{
  "n_layer": 16,
  "d_model": 192,
  "n_head": 2,
  "n_kv_head": 2,
  "head_dim": 96,
  "d_mlp": 768,
  "vocab_size": 8192,
  "activation": "gelu",
  "norm": "layernorm",
  "norm_place": "pre",
  "norm_eps": 1e-05,
  "positions": "learned",
  "qk_norm": false,
  "attn_scale": 0.102,
  "bias": "none",
  "tie_embeddings": true,
  "parallel_block": false,
  "init": "normal",
  "init_std_qkv": 0.0295,
  "init_std_o": 0.0295,
  "init_std_up": 0.0295,
  "init_std_down": 0.0,
  "optimizer": "muon_variant",
  "lr": 0.011,
  "lr_mult_o": 3.0,
  "beta1": 0.93,
  "lr_head": 0.00689,
  "grad_clip": 1.0,
  "warmup_steps": 200,
  "schedule": "wsd",
  "decay_fraction": 1.0,
  "decay_shape": "pow",
  "final_lr_fraction": 0.1,
  "batch_tokens": 32768,
  "seq_len": 256,
  "doc_mask": true,
  "train_tokens": 178400000,
  "steps": 5445,
  "dataset": "wikipedia_en"
}
Each number is 128 + 32 x the weight over the matrix's rms, rounded and kept within 0 to 255. Layers, rows and columns count from 0. Numbers have three digits each.

# up: layer 8 MLP up, 768x192, rms 0.0924, rows 344-379, columns 0-191
# down: layer 8 MLP down (transposed), 768x192, rms 0.0477, rows 344-379, columns 0-191
up344:169133127126113099146110130145081188044171120101142107107108121160053130077125125090150081114167136096126130154153162127107138097181130144137167143101135155118099110182178154140139160110091146132124178104082135099095072160130205077096104122086154153119161113183146088071132117095132181096119105147103125108115090143088114104124143113134115097115072185135148061127132115155110124149093136157119126072139213134103121154127133109162141167142142069146206147169120120143181153137096116133096140124154123144114159069177126115099141164207116134089125144128143100064124115145129097170
down344:173162152126167146125058091130107213146151126104131152095081102135115124100173135148115151072091072178116122121088139142136124121158104169064172089104080074064096117131168160102129138103120133139100119127133117157153073129163132096133075115182166079089109140084038060178141121107156091122128120103118155139147100148087126156133129135096141118105125171156181161157056072148112114111139134152133156142125096091140135132151165197151098134119135114144204137087132088180179167096134152134115178103113112152110131133116111137189126119174150134212071125187102123182132183113089107148
up345:100111140139083099137143157102162116153152132090080158136187088173187183123180134164111135123153113138089175136143089078151154127142078138172163112071148147147175190118124157150132156106105131084109134167142110119103133117150067097106133142110189080124137098079145116117093181121111189152162112095122073100128119139106147170083082131144116122128117076187079122074148139154139070133143091078141121137185163090175148084099167142015082161080086169136123127106109120120175145143150175144105062087106090175119159106165101114109130155177174107099146162159139073080077146134174122105
down345:183187060147135124156116128098114061113133128127123158155115073130184135140094141167114174128147157121122132080055107141147122155125125080104107159182115217161117121178165144149113127097164160142107110129103053119110162150158151111120125145137156116144112138142134151099074123139134105076123154106145110127113120163167121131164160094116167186177107059089101127074091099150108109148117152115130110117173175161142092083124118172084109216092163105111121111132156094090083139126174134090190143091121071124081085157123184177132148142125056154141146127134164140164116126131107064120
up346:215107137163068136226106195137068139111095157068178153137168147158123110061071130139147165103160028110105158137180100086198111149148153110102140155129107101146112171186107064118145101157101110118146112132098090164161151152172117052100123116144157145179086149184102105096101135122127124137137159096080104117071139126158100084214100132123159097096139152126150077109122140106115127140208180143107154095113143130195124146137135120164149124084084101087139109163173136153131093073134102172123101122099105109192086140137120113089162139064106086123145120153130145148119120120184128110
down346:164124165162123105117183107142156155162164134189155087140142072107093067119141145143126188192109115152118089125119114162103144136128126135151139104055126085129088171109083100109116104085148126105142173124118119092130124101122185114143132174136081073095126120095075162094119078102104161094107127131142130118148085122174089110112152109126166166150149128168077150182168161205169103132116038108092131155087121151030164147149135087137116217109151116166140113085196160136154114109109145174160096116136052134140137101123104141129140168097071162131137163145151063133087152189144123153
up347:132162150207145110143147067127159135168146129130104103124082132132104161197091135130102092134073158085119140106112062113207098120106115125177180110134117127115110095113070131156202142139128060081124163121131128112180138145167139125123111124179103116090156114073123091111108090172122132078081134122142160085123084093144153110134105112134141133086153118103103165145155137132117119160112096102105116154142160155097160097158106136113092122096161164178146110111150138100100129101199131131145148163117130133140187129187051167179158094089170089086164106147128110110151104173164142143
down347:110152100093134111144135147092094114114135138173095153099121176145122093100146084137099130148075099123090118114066182110123106116120198140100077144157105108133135123121143118119074152108119142098140119094138043154161138124145065146149124157111176152116136141155117179138172153114119078163082174129151171118094083104143075162122166173077094108139137070155136111148164146157125103177121135131149097157119140121168129156127072207140160190142156118095145100150137095129177125144085115108088124138138119126151119151133176149143125145135112147159156140128085130081144123115097112114
up348:116168144116074134212144123133126111084123153109170104156171168110098114121126109077096119109114121108157126151115103127139155109134157076103154115115162116141113116127158093133145140123112200125102085121132112105073119171101131112170083109144100056110126115197108102154065170138168096092061126158216182158123108104115127107109155174106109138152148102138134147126123188132123132184126121149152094122129136070155225128108122141093099115180141129138124155157170119088110134083111163140148135137138172145083128144131147096165084101164101108121077179147150111109093151142101126101
down348:117183078173120093169135124080161158115131162111114134038129099135107065122099110155180183123134120120180130102072150115108116118150120130173100090087138120139129098171150106158162107152118153135161162133113093129115098118171112174155109125083117135136189157169116138097107139132165080118130096162140101125124114150174146146148086101118115149117190127075123123121161156178077160104128069145133117138153134164129142068131171141131133157122163089125114118163133088100161116189113118118105131123110156130076128142185159130095112033127112159160075076127134116072141143137109105151
up349:158182113146089120095137176158169126152129142146112120152118122114179132114139121119146152111177164122086123176133127112081165166125140117130126133119143144147092174090076126124167121117168150088158086117176138050100130115134115185144097140112115113180171103155104105136179145134128094170105149145047047158097114096080148144185083152141186130117141143094080127048139085145099118120099097072160112163103117130139139154177065099093161104084101103152113082089182166152111088074139087165137202095173159095142096183151118093128124129126186152167133114122109165131151095105109124128
down349:152105078108142111104095122128111089101139073066175138118144111107160102119133119136128155141088160145166164125112179172143068103105167094151107100114188147209140089200170166127098090139150144125160128148150136117091167164106128121091147138133150115127086159145143098128119114105107184133126156085091156150145125138113162096078127120117147079121097108179147155166058157108145050134098110136156126116116102137128101160122103098087215124146098091172174078162115140102177120109105094113164201155196125150091132084134112080164118169090082172151146123087151135177128159069074161150
up350:078175144171135144176121124120062089142214113075202129131105079152103089113179124143164134121180099168110102158174088058062097112107067152138127081127095134169113086110140099097161100172102174129092151098111115102098144119092143081143168221112139137122130131105147170128129124132117123088141092067106085073110153121120140169126125130133173143124165126095083160116096138192108121132126139066113081182149104167148161114119077140090143121096170157109130216148179115138103126113131146122161122144107127195139086118135095093117167141171167113134143131137188127147124110115157095161
down350:177161112143129136142089116098171169151123136131156211106179134079133135134151122115150102181058189124148145084194124124126118153130145077138113087123108097115108162129128048113068136130120157134162116126130131122102126138145077142089167119170087175124170125180108153151163121128118133085169177129181118091152187155098113116154088173140102185147082129139122105083099080148117132075154175103127147091095175106117078134124190125117092172150121118112115112169068065106134127164087091047119134089114148140148111138136138132227126036170152123111138098155110079120085166104161112144
up351:119170080109124087128104122150143151130177192154077115145141128089140110112124104093149145148119166119099115142102146135128094135154141170151119143118143069168118139118135137143116139110188186126127184165140088185148096144103070133086143126126123098056160095114090110141129107137101132123185123115105096105076119096122113139137114156145151163128130164098065128076138160107108112114196181109200160179115123169095094114121077121123096170161105171117114178124131137140177182122103133189071142148127143158137100094142116189093131084140108136102168180147132127066095130097134064131
down351:124126145146087103125092128141141109072168137127108093146086152205140165155203099122083150122128164194180104082167131081136127112145117095156192167123114127142219111120105138134145114114151114134097155078120125088123125106128113122170135133151067185117130114095108141133110156153148066156161096139145119122150155140118156159086110129153064123124160139106143155097117088140170170108086113115120134167099110096126117174187117090060097143110109103175103103114162094113161170133110128131169121150110049183130143194031138111154108094159164163153139112122074211094108122151036149128
up352:135129095139127143166151110110140098092145130096070128124113154168134161138096169161141118131147088163090170174119097191081110150122084151106127121145146141196136105083144130105144167140108123134157199148161162151106106149141122125098140169037123172173186055088128088136117169088094132174140156120090105094160079096094138133113119140145154092033135111147135100160134118142196168104160176180107089106096163111128139063144085097149157120094114143099100139097134058149123081109034109191110128117167148153142118199142165144157114100099132083146104133193139115098112214175118124132
down352:177103049149160158139126145108102152108107149078102124128079103113096184108150119132142164133016147147148144108119130104179125154143124083169120127118091151094166111137134088151153124147107182125106148160130095100155164148063104157145115119129088147085161127176103120157135161110124129127111144133129080135159170123134144160130096209133118155076100068109143104105064156142122090117111173108157161137145141104074160093068075085173181158088123170186185108153106191119167151127085082161094084142141103192184115115128133100162067129132141092131158172086111171136131135123081129157
up353:054117133053190147099116161139100120114130132104157150189031163073107103125151148070156140131079188179097141106134149147124127128081110141136130104175081132121131152186107165137173153095167098119157114174115117190131148078127108124134114172153119104161136110137123111144211123131111149125107113147180099096086157069106144175135120146128093088116133153108151033089182171099147128084196085105098126108156125132076126175099100051177125105171152139083190101102149167090142099131077106105138133098144126103131175155202125152127130100129132190112118105121109143133091141143186169088
down353:160119107194116125192104166140118075094188181113123163067144144140090084114193147145124124117153163104015170087127141125112109129183153185164160140112099188105185165120125118121103138096105118065083127139110170161114111112117128185068118100119105105180055130070144190104154105115116184110139151117132145182161127125156137078085095091130132113178101107092122131094100136134072148131139158134142066113138172136164192201175117092117154110146164049106140153108172093130151136133107132158122094079166090181165108136121142138106106167103079089137130123052126119142158148141094110133
up354:103107078123113114112180113144133120151147148121098107117122156113121155103148141118164135103160159130116105105097133156169145187096188123166091108123096101143118108046094217075075139121122182161167089124111084099163082107150212126140118042113089093112126144127153120088119185112100115111099130118098137160152085088111046144139175137106102060109188143156119087180104121121181150198112164169190077094084126143142140146099144149146163132119146128156096185116120109152150133128070153172144095128130136154142042124152116132116097166121107176151169126130158115168117099196143132163
down354:103115218207075138128080138091076108160066164155144104187146133078145112193168118183126121098113159133177063142058051152133131097192133138121121097116178136134152084121119164090146090154063127137086091152128118110082139116122075144079091140120132128068099120125088104195178156126108156072155123117136131187133129092162115084151115109164142134154199172108075144098118151136175157075101122152100109141176099172149168096115140157157104148154133184186102129143125135111163100154131199121076147136074121126107166120140137112150156154161079147110083183087127085083085163131168113085
up355:113121099152143088131076085123106128129132158122138101125130154149122141134197091114107125104075177173119156145149123115215159155110109183112166182140116131141129126150138101122113079090093140173086189149184111135136121091120096169179148090206113072154083150083145121146150144150120094178117117128083146148134126127062081128166133127130164142145145087133137077149104108176155119154133098108092117139156132179161091141069110069098166122164162116108172131174115099099077128135128105116125097114145170120207097113169095121078144112136084130123163101114109185173084131131125137103
down355:114153114137099147143094153119147103139140164137093172133141123142088169171118070175173148169141116068154156125138110132119058110147153130100150041114099119131121122121120139040116145148126114153099134141110180111120106136137144115112155121081123206095173134164117171134109141110147129095118086168126152158121104092154099097092171123108150138101141158194061163119086092090161121134161190110162165143107102138118095141098101146135175145095143109144168155103081122117218111093180130161117126098068122124100192106079151101131113054145161100104122137159115136177095116184166106157
up356:117166120123177134104142097088145129145094106123096132119154077117108097151112113117153098139143207151193104143084084152086125185137112117127139114156107083032175095060117116116152108108158104079160112152094158094164112101093111146097177134161141082129149174079145152119134130149179145183071105166134155183090108149150152117153058134148154076099123156135202145155148085095112149166116078175086149155175154144175127105070114066108105067117091182143114121144135146156085147106146128134150082121121165137136112145144104142106084142138100102161125127143125148140175123122182143129
down356:139125119186135125144134059121129149127178192112165156107123125114163100114118124096144103129164151136100086116078159120092198141148137101113163080097093090126085124137131181144165102149120133114200146142086143137163106098164114118135111106118110122139121218076057133136117108170093141037104074095139106107161106146125135122128128146136120160161112082111140113121098091139155088143115086118043198130127184141139091138095143172129125143138122123110135167172123155159102147138105177125119104130093082155140204089108146150160141071129166127138137127181099148122098154137136161129
up357:141117077093153121097070149136044116122172117105085122081113110124148135090121159164142116098144109149125103122169105103111148083160129161188130131174126117163135092135109130157132079122137116145114050123115119134096078133072165127081133092158123117147106072150112093081130133152143104112138151136235042144112122142084121128118147123119138134106134090156141179111146172210098128166159168146140126156126103078155118113076141105190107095165109134134103112133142151170120118171087104123147122109122152114156080105138127106179153143115175149124138172144200210092172158146178138141
down357:143135126169089145127100120093162136114142186101139146175117153130103150090128102150180066144167090134135132146119133155105138128131178093130108087106140169094090101112167189135104115124095163168182101124119144133116148129102139155092182155097181126144100146081118106119163065107125062072139147147154151076068133132136116112136111125145096135154140104114126159180146150114171127166121118123122071153137154130074091176098103139085160088120114179134162164129165098083208138149094135163084112151157128182124124146187107041131167115139100103116107105089151087097137095102102138187
up358:122124122137105122142093156111184109145136114164175115105120130118114123139121108088100129102129163110167126089108099117179148177182162111159131134093119193068107135112115152123115144159108098137128163158119177104145139107103147139157170203203165124175140130180137039131084102138065125126193188097059155117103117146143092082122073083237155055115142121116115107158142107083134083166118112172128170134145067159149153108087113124149108061133111182101076116062112158137170141107141181125180101211147125141115051166133111087116118098134072122137135085116104138103112113198087172105
down358:091117175142112092141135155169144143106138133127115140095052130171075119143140088139137121117081043091158094117165116108062138113108130106140062177052145082148186140095156127099076094117109094176156157073136067082146118083225142163102129099091141136181085205111130096111098084105138169188153132162195150161158138156129074141124153113127157129093149109090179114144162172183149170146112182090142129176124182151175105160114145084131127143123082132136162125158154099156101126145117139199138154102133088116145187160144086114082137070148134076092109128096054157160146144124092141125
up359:146192116109159164121177124151084053119142132136135105159119103147139140159158149188138096145097129116130095072110047148147139126112055120126060136087124106150094159142160102201156113176164140126173171065123131126184119088165131126112156106116033168137131131149136132132100124133136116117159135153135114134072127130194141131148152201142148115116152134106134134129165175109158159124146173075189131111159103107131109137075096123141136109097121183120130110039146078143155117105112080163140110131052110125127120153148100111045109140112136136132133081125145099108176071130128109135
down359:134085113170161136130092085083124154131132159113140076105127166123098115122170155096125153126133106150175144159086149165124099109087190176111145122153180132128097113137106084087078183084150124094107103094155121100104103119171161120127095122131141159121132132153147087114127098069131184136080111118113169068209187148112108134082062110124143153159108126094158133133116092181179112097090149118099088095184105144142194143097144184153126099150151107143141135100187143182126144127090150110144107148152092135122134150121083110182134120111099190142123152111093100144134141175124128109
up360:151125126130114151121210071145209113165102143104131131131180158104118120086108160142173124098099104136140083135079087141103149146111127164127093089114183154163102092166072176149161170122188093142180118159076161124098079170171103165128129098120137155125117127147172099086117093149113157098096128089097120147099083131097098138126131092165138084171159139112107096090144194139146156140069157105109126171121160164066075133126144144118084148145107150144107123109130115150143081138121115135117155110102147101108145116084146179121146130165095155137083163103146114173136058150116138132
down360:133108152144138154130118124153148166069111150048137111110121083148123123123169134134158113137126112145131140152138174162153139124131153165113161117097130184126164104120146111120126133196091151082113170124140073141103126076111159112056100151139098128152106167125131140179078094140148063093131093178138077154179155159166103147128118148136120094095112129132180096141098087170106121109145165146109089109186157108148146100092097147095157119123107098141155117146130158149107094169147094100107070124145103130139095178155106156105111155128102155143094088186102116102105167131119157140
up361:170191175100103148135117091186113140129095100046121107112093075147182124134212079128142126094084123182091090057122114124185114089117119111112159126125157117095124144065147091170147115126194159096168092105092150132166130193156146112077121148151148067102142199185119078169056154136142167123156147137168111135160091081154150144185136106140090112102216107116105144105190153123161138131142072115126113171101128209113160150147154197133104067107123118147125167098119132128115150092114140125107163090137137124176163071131080124121159114111130192103169089068133065149117042120110119160
down361:168097144091150167126147189163107084101065118125133117201142146067140160144169113125130121110155128142163100092114142139091152079093139134138085149148130096082132137113151127107197050135080136127066143129151057088109075139153089154149168143172152162151133138085176117106159126172136136169151092163119113094138125171123201072043181098181096109101090131148075143144150081064120154109154185103032222147117127125136169170095163165149168179089069130158112116169081099148117153143084110118090104144124109097132169186114167144100172172153049158098131150177088075069088148092150107172
up362:105091139081173174167126111082106087079098157105101196173089145114102140059165153145066089139120141095126107146123073137139094155209132146119129113103132089135163112135155141144125133138114151130170139162112115168139099151150167139149145142126152074099098170148134129119052164155155129121110146149156144075152101140092123107111168092175118108139132126112105158174188117088136150166129107148171104061119119101057101139088069133094152113125126127164218117146104125137178100126071128130119127091133203109079158141117152119079164084105113151113143085136207160139126115107082191152
down362:161093121129095115144119156179126143177166149150049140156113171183121147118195163160180135146104094157070095178157111164142099143111071117086158107103191177114204158154068129193092135190130108122165098129118066171087047106104163149123141138131160148136119121145118106140128100101094098103162088130080053111141141132187094115095114118052135148069132195183149061144068140102148144133147152172161131096119140099112191081119125164162120073157140172121088192136097139070179129109059140112053121094110104097144072092151139123150102135127117144135111134172131140110064110158112203156
up363:177129098135151135103133118123155182136119128120098133049138131106186147159110104100154156153158115166068078111110115109181146121127063195123110123138115116116132131161132120125156161131186126084124105147116111131095111126151100108180146083081140140083161112111114109182117089114147172176108149132121107125131093113180085197094132176146165175078120076100134133056149102192135130116120062112142062179131138142075115097139197098130111189119107158155131106109153080102144126145139136125164096149117120144131114182168150121122183106124108163142144128103106095118111134171208104060
down363:169137096137097161191145147129072140164086145066153180171094090097127131108093120155115141149159146078088123088115135105145101103196072125117192110072111100105107171113172174068121043092143160108119152084162101125119095143177112120173135124151136123085111135111127100154048088111129161100172131083162137146129113099144105127113133095150116078106113178140178105157114080133123144154158147121116126102194150191130170132156102165091182112119081136110100175082146073179124150130147171169130124142106142078134047180141128099151158148159106147176107110144136108122114159095147179169
up364:106112169121115120133150116124077081137119071151054114135123117178160143106112103088165113036098169147161093170153123144064172095156094146112080144133098100091158147153059124135150103148110085126133079164151106148129141140180151091130136120100149133109124142144123113128136147123134145164143148142141179074094124162127155132083127114198066125115134141143158177146145104126164108196136111160078110099117093146155116137093149109138095108178156164168145133127146177142127203037138127106159119157139174116137158136087043069141171171129165131139142183107103164122131067109071099111
down364:177126100168140116140121113142144160131143131211167141111147121116211141085099108174207073129100142110158129144160183160129212116153110154112150062128063090112120144091161047159117081099064122139112118139128159124110142144126191110143096173092085118131104083142137151146149135090112161117161149103145111163151117133118154097060132085072143143148078110170101073115112132182150122145082139128158128114145101169151069099157080158083141103125154107051210127125150133120115115096127131148164126197074106209158120149124166091165117122143188077159099055147130108106097133121110110113
up365:147184077092121162094099107155101081096105112090161159150097125124148126121105068169168151186120087157069103105116135116171101117155159113058107148125159172145178113203118105163091087083160097161119115129132149130095156148058108111075174121161123143098186131147150103119108122178112170174131161165136120103162170127068078136099097094091168146136137058158108148136135097146087128101132129130232141150177167158155162120127138137158160120165139172149134129158126174102181149139144108149113093096184155105106070128116108143110099106127118129111132143080113113128117070132129072122
down365:113161177091128176146132119195106106163135146095148077172075135159142132122088099119148074097127108065113074079118130121049136153126178082178139145191179164115112106144136138106086154092067081092097156097161084118154187100110088171128074124116156125146195162141076118156104164115148105154087136108186100129155085169109099163146149104114160156149111111136121141129163139118131140131076116171120113197099111083126144094170117095143135146139101167158141115113067135103090156100108128146140101110158161105099114110125128160129099149118177136130165148083129110103158205168162156128
up366:133125136151121159106171110140155137090183172080134110104127064146173176089161184137082192199119137169137101130094110170117150152126117111117125128132057103096115152108080164135152093164139153141120161160143131138129061118133123130185145116074105060111052174113124129148118115100150068181141097130156131121164062162162190150172100092128178133130091137184116144098154127131066105158127167127111111118117105100134196172118106067139113136154068127148156113042097142104141105180189099113082182133092157147112157172168097082144108104105064085088082156156080134119154107165154174101
down366:121149159094188100185141118063091141205116144063154153111113112144162109137111142073136178118164135073081164130139143074102180153128138096169092127175139149114150097126145127190152162108161159101099184092067171186093154114111154113176099090120151158138167134097188123121120158166128101086068071081117114083120111075146143137188138086084077153087145179169101200139158177093156157146145104059119125130103064048153099117138176131123121158139091124145192170120114054078046133217155113105120164126041079158107127133124084121150138127124125075173072208160150074091167098104162202128
up367:089127113137107069126094144152169092094176133136123083104216080085097123141140124106093149066104115172124090153099149155191142222055083115132158126141157185088137193152124130116123117118100135117144144178048163194111061094130152158169129131090133100104144088158129123206158096173100136116121172127104099132105158156101102134162200096145139056094106149111145116121138166145146110159100139107117196140116171103077170176102160160126103100108113116144168111076132123062161151107116116118103142131150139163094120135123107142111112122140151135082081141117101134153204087131152255081
down367:105147126118159129158114200160128141144103154064091159101146146145166156179080118168119065139140156182139165130197160092181083183117135138178105136074159132109096178145082121140092103057131150126135135131144088094180122156132106113166170127109098126171143077113112147115157095136141064086129197141112152186152086126113129179126108078131137101117109147084132120156133131127084091139105110177097098129153148130135139127080110135149137121157090120102171116135024128098135137058094186143117149108141110136134106156150153146132075152060045049107180154087154127140171088160149127170
up368:198116099136065078168128116131148154114129107160160116099121147129113162110089131157109156150165123132115160148089130113147184020132100146121129147137122134137115139138117173136119124168130118140107105100192084143111135159185166172120088115095155103141109139137155151166130043157116117130117133196131133181102149127102058071174096109085155071142138130158103135150128148172083100105146146133091142144122150139110141085127185091112199129073160123133114187121129140071176112116133102140083138117121141099076161133186141086081148142122078110137075105126108126126130154119117136134
down368:127124142122174145148139121114105116155121174123115049105168179157159073134135111114106087155090133138101084121115158162155145163102119073145099158136102102132123100116122142105148138164150068080111122149152115170148130082119132142199100161122089108152128122096096123108138160182149144119111169131126112125174134097140158123092187100118137153135183142135115099138209112026168128102096143092109149129156149135143118107150118107104119100163111156113104056098096124128134148159075116153155123172096101171175106134060151115164096103104168112141163201081157175119123135154121105100
up369:134117104156112115106104079195139138096104152128135130122127085122136132173076110096104096083160123101125101142143088157070176119162089168115137164118141108165130111144102046129134092078084079214151149122105155169107171123142090151126158101129127097101044103126158159153060116165092086133105116120171092153080161205108165152190134157172138090136151130116109128115128141147073116141157118157102159113158145155121149090119123143121133155108147094108101180121198149108139155190154147140074191138141150118155175141160116121105146164106188139059114093098140103100150133146163124121
down369:169138166126089159159138136094135165193113149113080130122129085132094108144175130143207092149065168126147146150114118174183140131178131134166127186105093133124103078058088142132120141133125180150119108174112160121207164112140118117109092146143133127154177089116105105122152168095145144106157159140180133069190163081134099144142156105111077101029109138123142126134082092108145136100109154126101112106106096113062176156125128154096125113104080129173113157161112130119139104086079138159132091148146138061111127142124096108111106166126103138116147108128146150117144142095113167142
up370:064169143119119131129147111120097089115120175153098081107134116128152155097110099089090108126051082170049147157115157135156135089131129038121173170101118122120147145109135137096066164111155172200149148119136173127170132157172134135097135168161145102082093160134102073167108135096093177201105162120222131109079147118110131137162145138157129194124112132148195092080085111144155070096114171108122197146132114141125145155122117120138095196143171096097119111068094191199110081169103081086096131139114168081093089132123076171097139103210138087106121154131133160158109184168144137126
down370:154159133131114106124143153087073109162120135128081109150116116153149167132128090145189174096161130133125137100137119084102124198151191149114114148103095168085172112125132120158082179110122155113126172144161173130085164115158119197116199106081076146102121087150092044192114080101137149158171148086133149121159141086200060126147143141150146107129137153107140184159128121132084153156069091158135097149139126134143116124161125158109085101114133105076126140164082134157167148044116135182106133128110140193102068141142096110111123113086106156093154110092104092194135063099121146096
up371:115156174161149159141134160104041144136099080079058146097159089140188111113158098106115161158113109122156156125118162106181076068098143157134129102109069128082166145106177083114147139114184096140139114172130144115126114099149137179130120138186144071129103140113149134189117102152120115175059125144149123061099177067162113109165126148146090132093176076101166152108138141127117158181169086115147132135112078101136185194102173120141084189140137135103186139193116109146159161107128121132139098104134203108107188165136165087142146103124041048127083114116088103159107119098077172076
down371:116078122084106108193125213116144088146169168088084141152095170127128136147163117131106150076107162102121127158202143103168120096148117145135067108138157177108111171099094148146172135164169114108095096129115197085103176097158109141113117156157166185108163077091122121129091169136088116138157136139138147102178088133111178134146151063144152106122134138108128127158112130129129145148131092139116094085085132147124098099205113145061093122137060106080111149080134142125078122098151089142158093161191092199140144139142108125124142118058087174162150105099177105137082160176143094096
up372:137133092079048071127132083122156153141120128098073082131080190172144117099156118100115183138152168182150142221121122133118118123114115141118135143143130181150187144061103149194136122132157105173082113157107180139148069095182129144110056124123124105082136094108131104141107050081127112115117143154122094070108085162156140119210196184124143154104128139132133162148127105159126097117151119193104090156123169139118107146138145122114195131081094150157141127107078148117099145130132138094134103124147124138099116144168141151130121149131129092095115111062168079175142133123135167113
down372:163191106177113102140119127085150090096113133136147110100160125108122078114104073133159168112120124117103127115105112193085124084163114129111120121099164127172102113098106097182091112103157070105086180084079141134134109133072130171140107160104099144099168091150111134120159142163137146168104130161092186072085129154187164090149163138130134135071136124109148160142117206143035135090151110137129128107135132143167082116141136113165118206091126109139126177192096138176138106179131094153105092091107120184135151105103148177195138115055104135184121103122146166162132186114097144086
up373:117108158161117074114131189144129084128131140151135134122156059145096142186138120154154104113114116119110143142141142158116130072127130148117123113154117116123063112172072102150054110168084138099134144111118150115099149181145187154160114086105097123133131157188114131071118112148114114148075139099142103124105109097124129138130074124161132119156140112128107133150140138201072083154112150134164138178141110095147161167133166107126108205120107124138184117145131113157183113102149105080134139146176110159112113116120086115148181084193142070099116128098135107138099147178123175074
down373:103132076117070133119164082088150118095113092175113078146153138103105168149135163079123072163161155129117126144116140166085134137128100129084136168160142090090172114140066134153120188165116158146083166162164149169165123100126124084110134157125104096108120125079195116114098117135113129103143089151129121119107162124131159138148152151197122133148129156146126137088151155133131112066115144113151094105102149152133121124118154141090138061108174139081148098155151121137077096131149151144161084171141112119156080115087141153161079150091110158149081124136146184126150207137136073111
up374:101135155179148092104072143152163060103117091093095187119111151133068100135088105068130150123150145134146104106107112094098092159119122095053128138081105121065123155237110151104107170121110122091165171141150139095125122120128217149112127097134144107099147180177186111126156110160159092104201087143088083128116145138073142126158146144110069129133056156163169125063164175110128098113157125165099167155099155150139125133150162147075131107093220173109162106126105194161089128118075173108121146133131130159082179162096085111107136118148080100180095170139096105134164068155146185218
down374:095149143152185183134149116132126114099126141086152164181102093134207100117094105140105175159135139118140086107110048120092039106078150101185118142140155157133144185117138071116177066098122096200169069098095134140108118195182114148180136115119130173175146158075085079117129109160158103150120126104122162127120147139176150078106117141145117138137076140101108124185149129119190074078122115070076149110102106104162090108111155176186115111144199138118175152178114195141072162088130115091166127153145112122124053167154092141084108110128076110147150108110098173146138109132112141159
up375:119133108133142116142138125090140152084118143143166153119101198101089185090173164156163148091097106158134081149140112140133019163111161078125105111110151094119182160120118135066099154195078127210065114143189119100081129120163120164164113102132179205084135122114142105128151157158054147100089170121097155127114138158106082154179108143111088177139164187073110036067168138132082130155131075074098138145153109160166131133142091098108083146145146184086121148112152083091134101205120180162116040124147129102036145162140067154142196111173117155137091171138110112117107146141150139134
down375:115121108139120082153082137156166150179105098137131082169151089086098138148121129167154096142105087084156178096067111161165157138136182076127164081157066165107124129185091135165142170050021114097180091155105081045100100108117148041138154147107172057172145074122210146105112168162106126180131151113112139120066121092165142115111126120166145125166136085112091230127102132069129133172132118162101114070037219163146181118114119120094096137106129161174132126114217139126174140115083073057147135143083113111167116097144138100141166155122179194121081112181199142137136109130149164128
up376:093136104135125094092107122090114128150172072122099127148131125149142123110148089148179140142175153144142148154187109102125073114147122127117174149130111142132132144084145095157177132099144129151149108122117209078141146167150181097138084145164143127081117146081033148203106128165111113087153148151081105110143078095088140155146123143182136052114135089110136159106140106089122134115128150109101096117154094129112196112105134132129099148072156116100104181114144144141135146143150144132100132102152117184105171096133095050155181133104121090142155152111154144111110166127170085088
down376:190164139113133166134132103085160104157104108096138134142148123145152090112061116121143158122103128103126157163098183100149158086126124168158072166148089162150119104122127200130145120125135186163146081125145168152140149114142165143111190144152129157123115093121104115157118135142098125105147150116114187102096134150088108092131111107166050113197061131118109144071060146125091199132147127146169151107084128092133138142121069169100117152170117089168062072091142109145134152091122157069156061166109132051083120105152138158174126132147066118115126113172088155141159117169109142148
up377:164146095146107098113117096190132110155107161130140139108182151186110167163142162150125140109155123160085126150172127150191137102140094159080185137113154070156125102130094181147106148125165113137137157156146098154145124171107133073200110093138105077146127129125054074103126128150095071160141125115126149137145128133137118101149142149129167093167114064114097075093063072135165100116114162095115164152131144144127082154125121123097138116163148142110183154141092099104109127124151122085125124170176142084139144094161112168162130080183109149141116113102147121053137120124069145090
down377:110125103164110102122151124142147138083156084150158100138103112096094108083076095108166120097138107099105092184156174103106102108107169108092096138146159137125126158130131102118181122153170121120088071130096119109082136088150137101149124093158180090153151072104149100114118172111167124112155133126156178164155147103113143215118145125150134139119177136153065070129086116084110161152124117108099083108191118120144109154186163118105145131088153143173142124147140156153149131073126146107129182114170115121120213134095159101120169128102178112082128128135136071101109202180161149148
up378:138116161094130153117157127165133163152117126110141130140098112150114131117141148109099152131131085132106156210117174128097157110164123056131146139103114131174113074154100164180192161205078213099099098143122178135117108120082112084145120113153159097107128139114119175111085171072120085125138124149097108152173114071116130113132144157129140107077134097090116166131143156141144134114100130157149136112150189043144138071123157134125110108162098093070173149100132153124130116071105099157112078125138183106123152122092143077129174142103130100110139134136142182133149136165114093117
down378:156134111172091119113106203077154118121067174103115175148137099169114095173149179164141115142122114151079120084139154121134145114106115125148118120099126133123104151082157174077076143125154130137121157135116133113111055157105151186100123143125182147099156111063131172128118148124204082109133176088132071187117107131130120100133158059131099145104153133178150108125116106144101135100122056133120117144153149087121096177169153131114142154101136119121122105162098129097118170096150162079133148094132117124130130148162207189143130079111092102176155133080136140128138095152096170151
up379:170157109089073168092132159116155184131184156059104095104187086148072126118112126063101113160085106159193084164086121125120142147112113155173172126170125101116055139148044114156047143108130112131092108130093144081085146155097130132159122107146111140110111184138179103140168131111155118188167173112116087115084147230111129114140153129153102146155178135115128139125100137114174193112108077126124116145124135161143074141095119170079098126131075131063129108118195142104086156130165124152148089132116148204125108059183077062131154146198092164128151125160143128109142106197124121100
down379:123117109164161135162110113151082117099149101119142157113112092121136139110104124153134089060130050152097131087065138054074147097118114113117087125138078172147156073076132151111166128110141089114101143083152102085153111183157079136119128147122117121168166147089093162110131097130098156105166161128157175159180161107067159101112145166197090138100112085114117135084164204153166125183128132103143177121135167161070147105140139144171189117150167136130152139145115130092230136133140146143132164149117143199152074094118168167095127160122114141090058160091152103202096111120111109167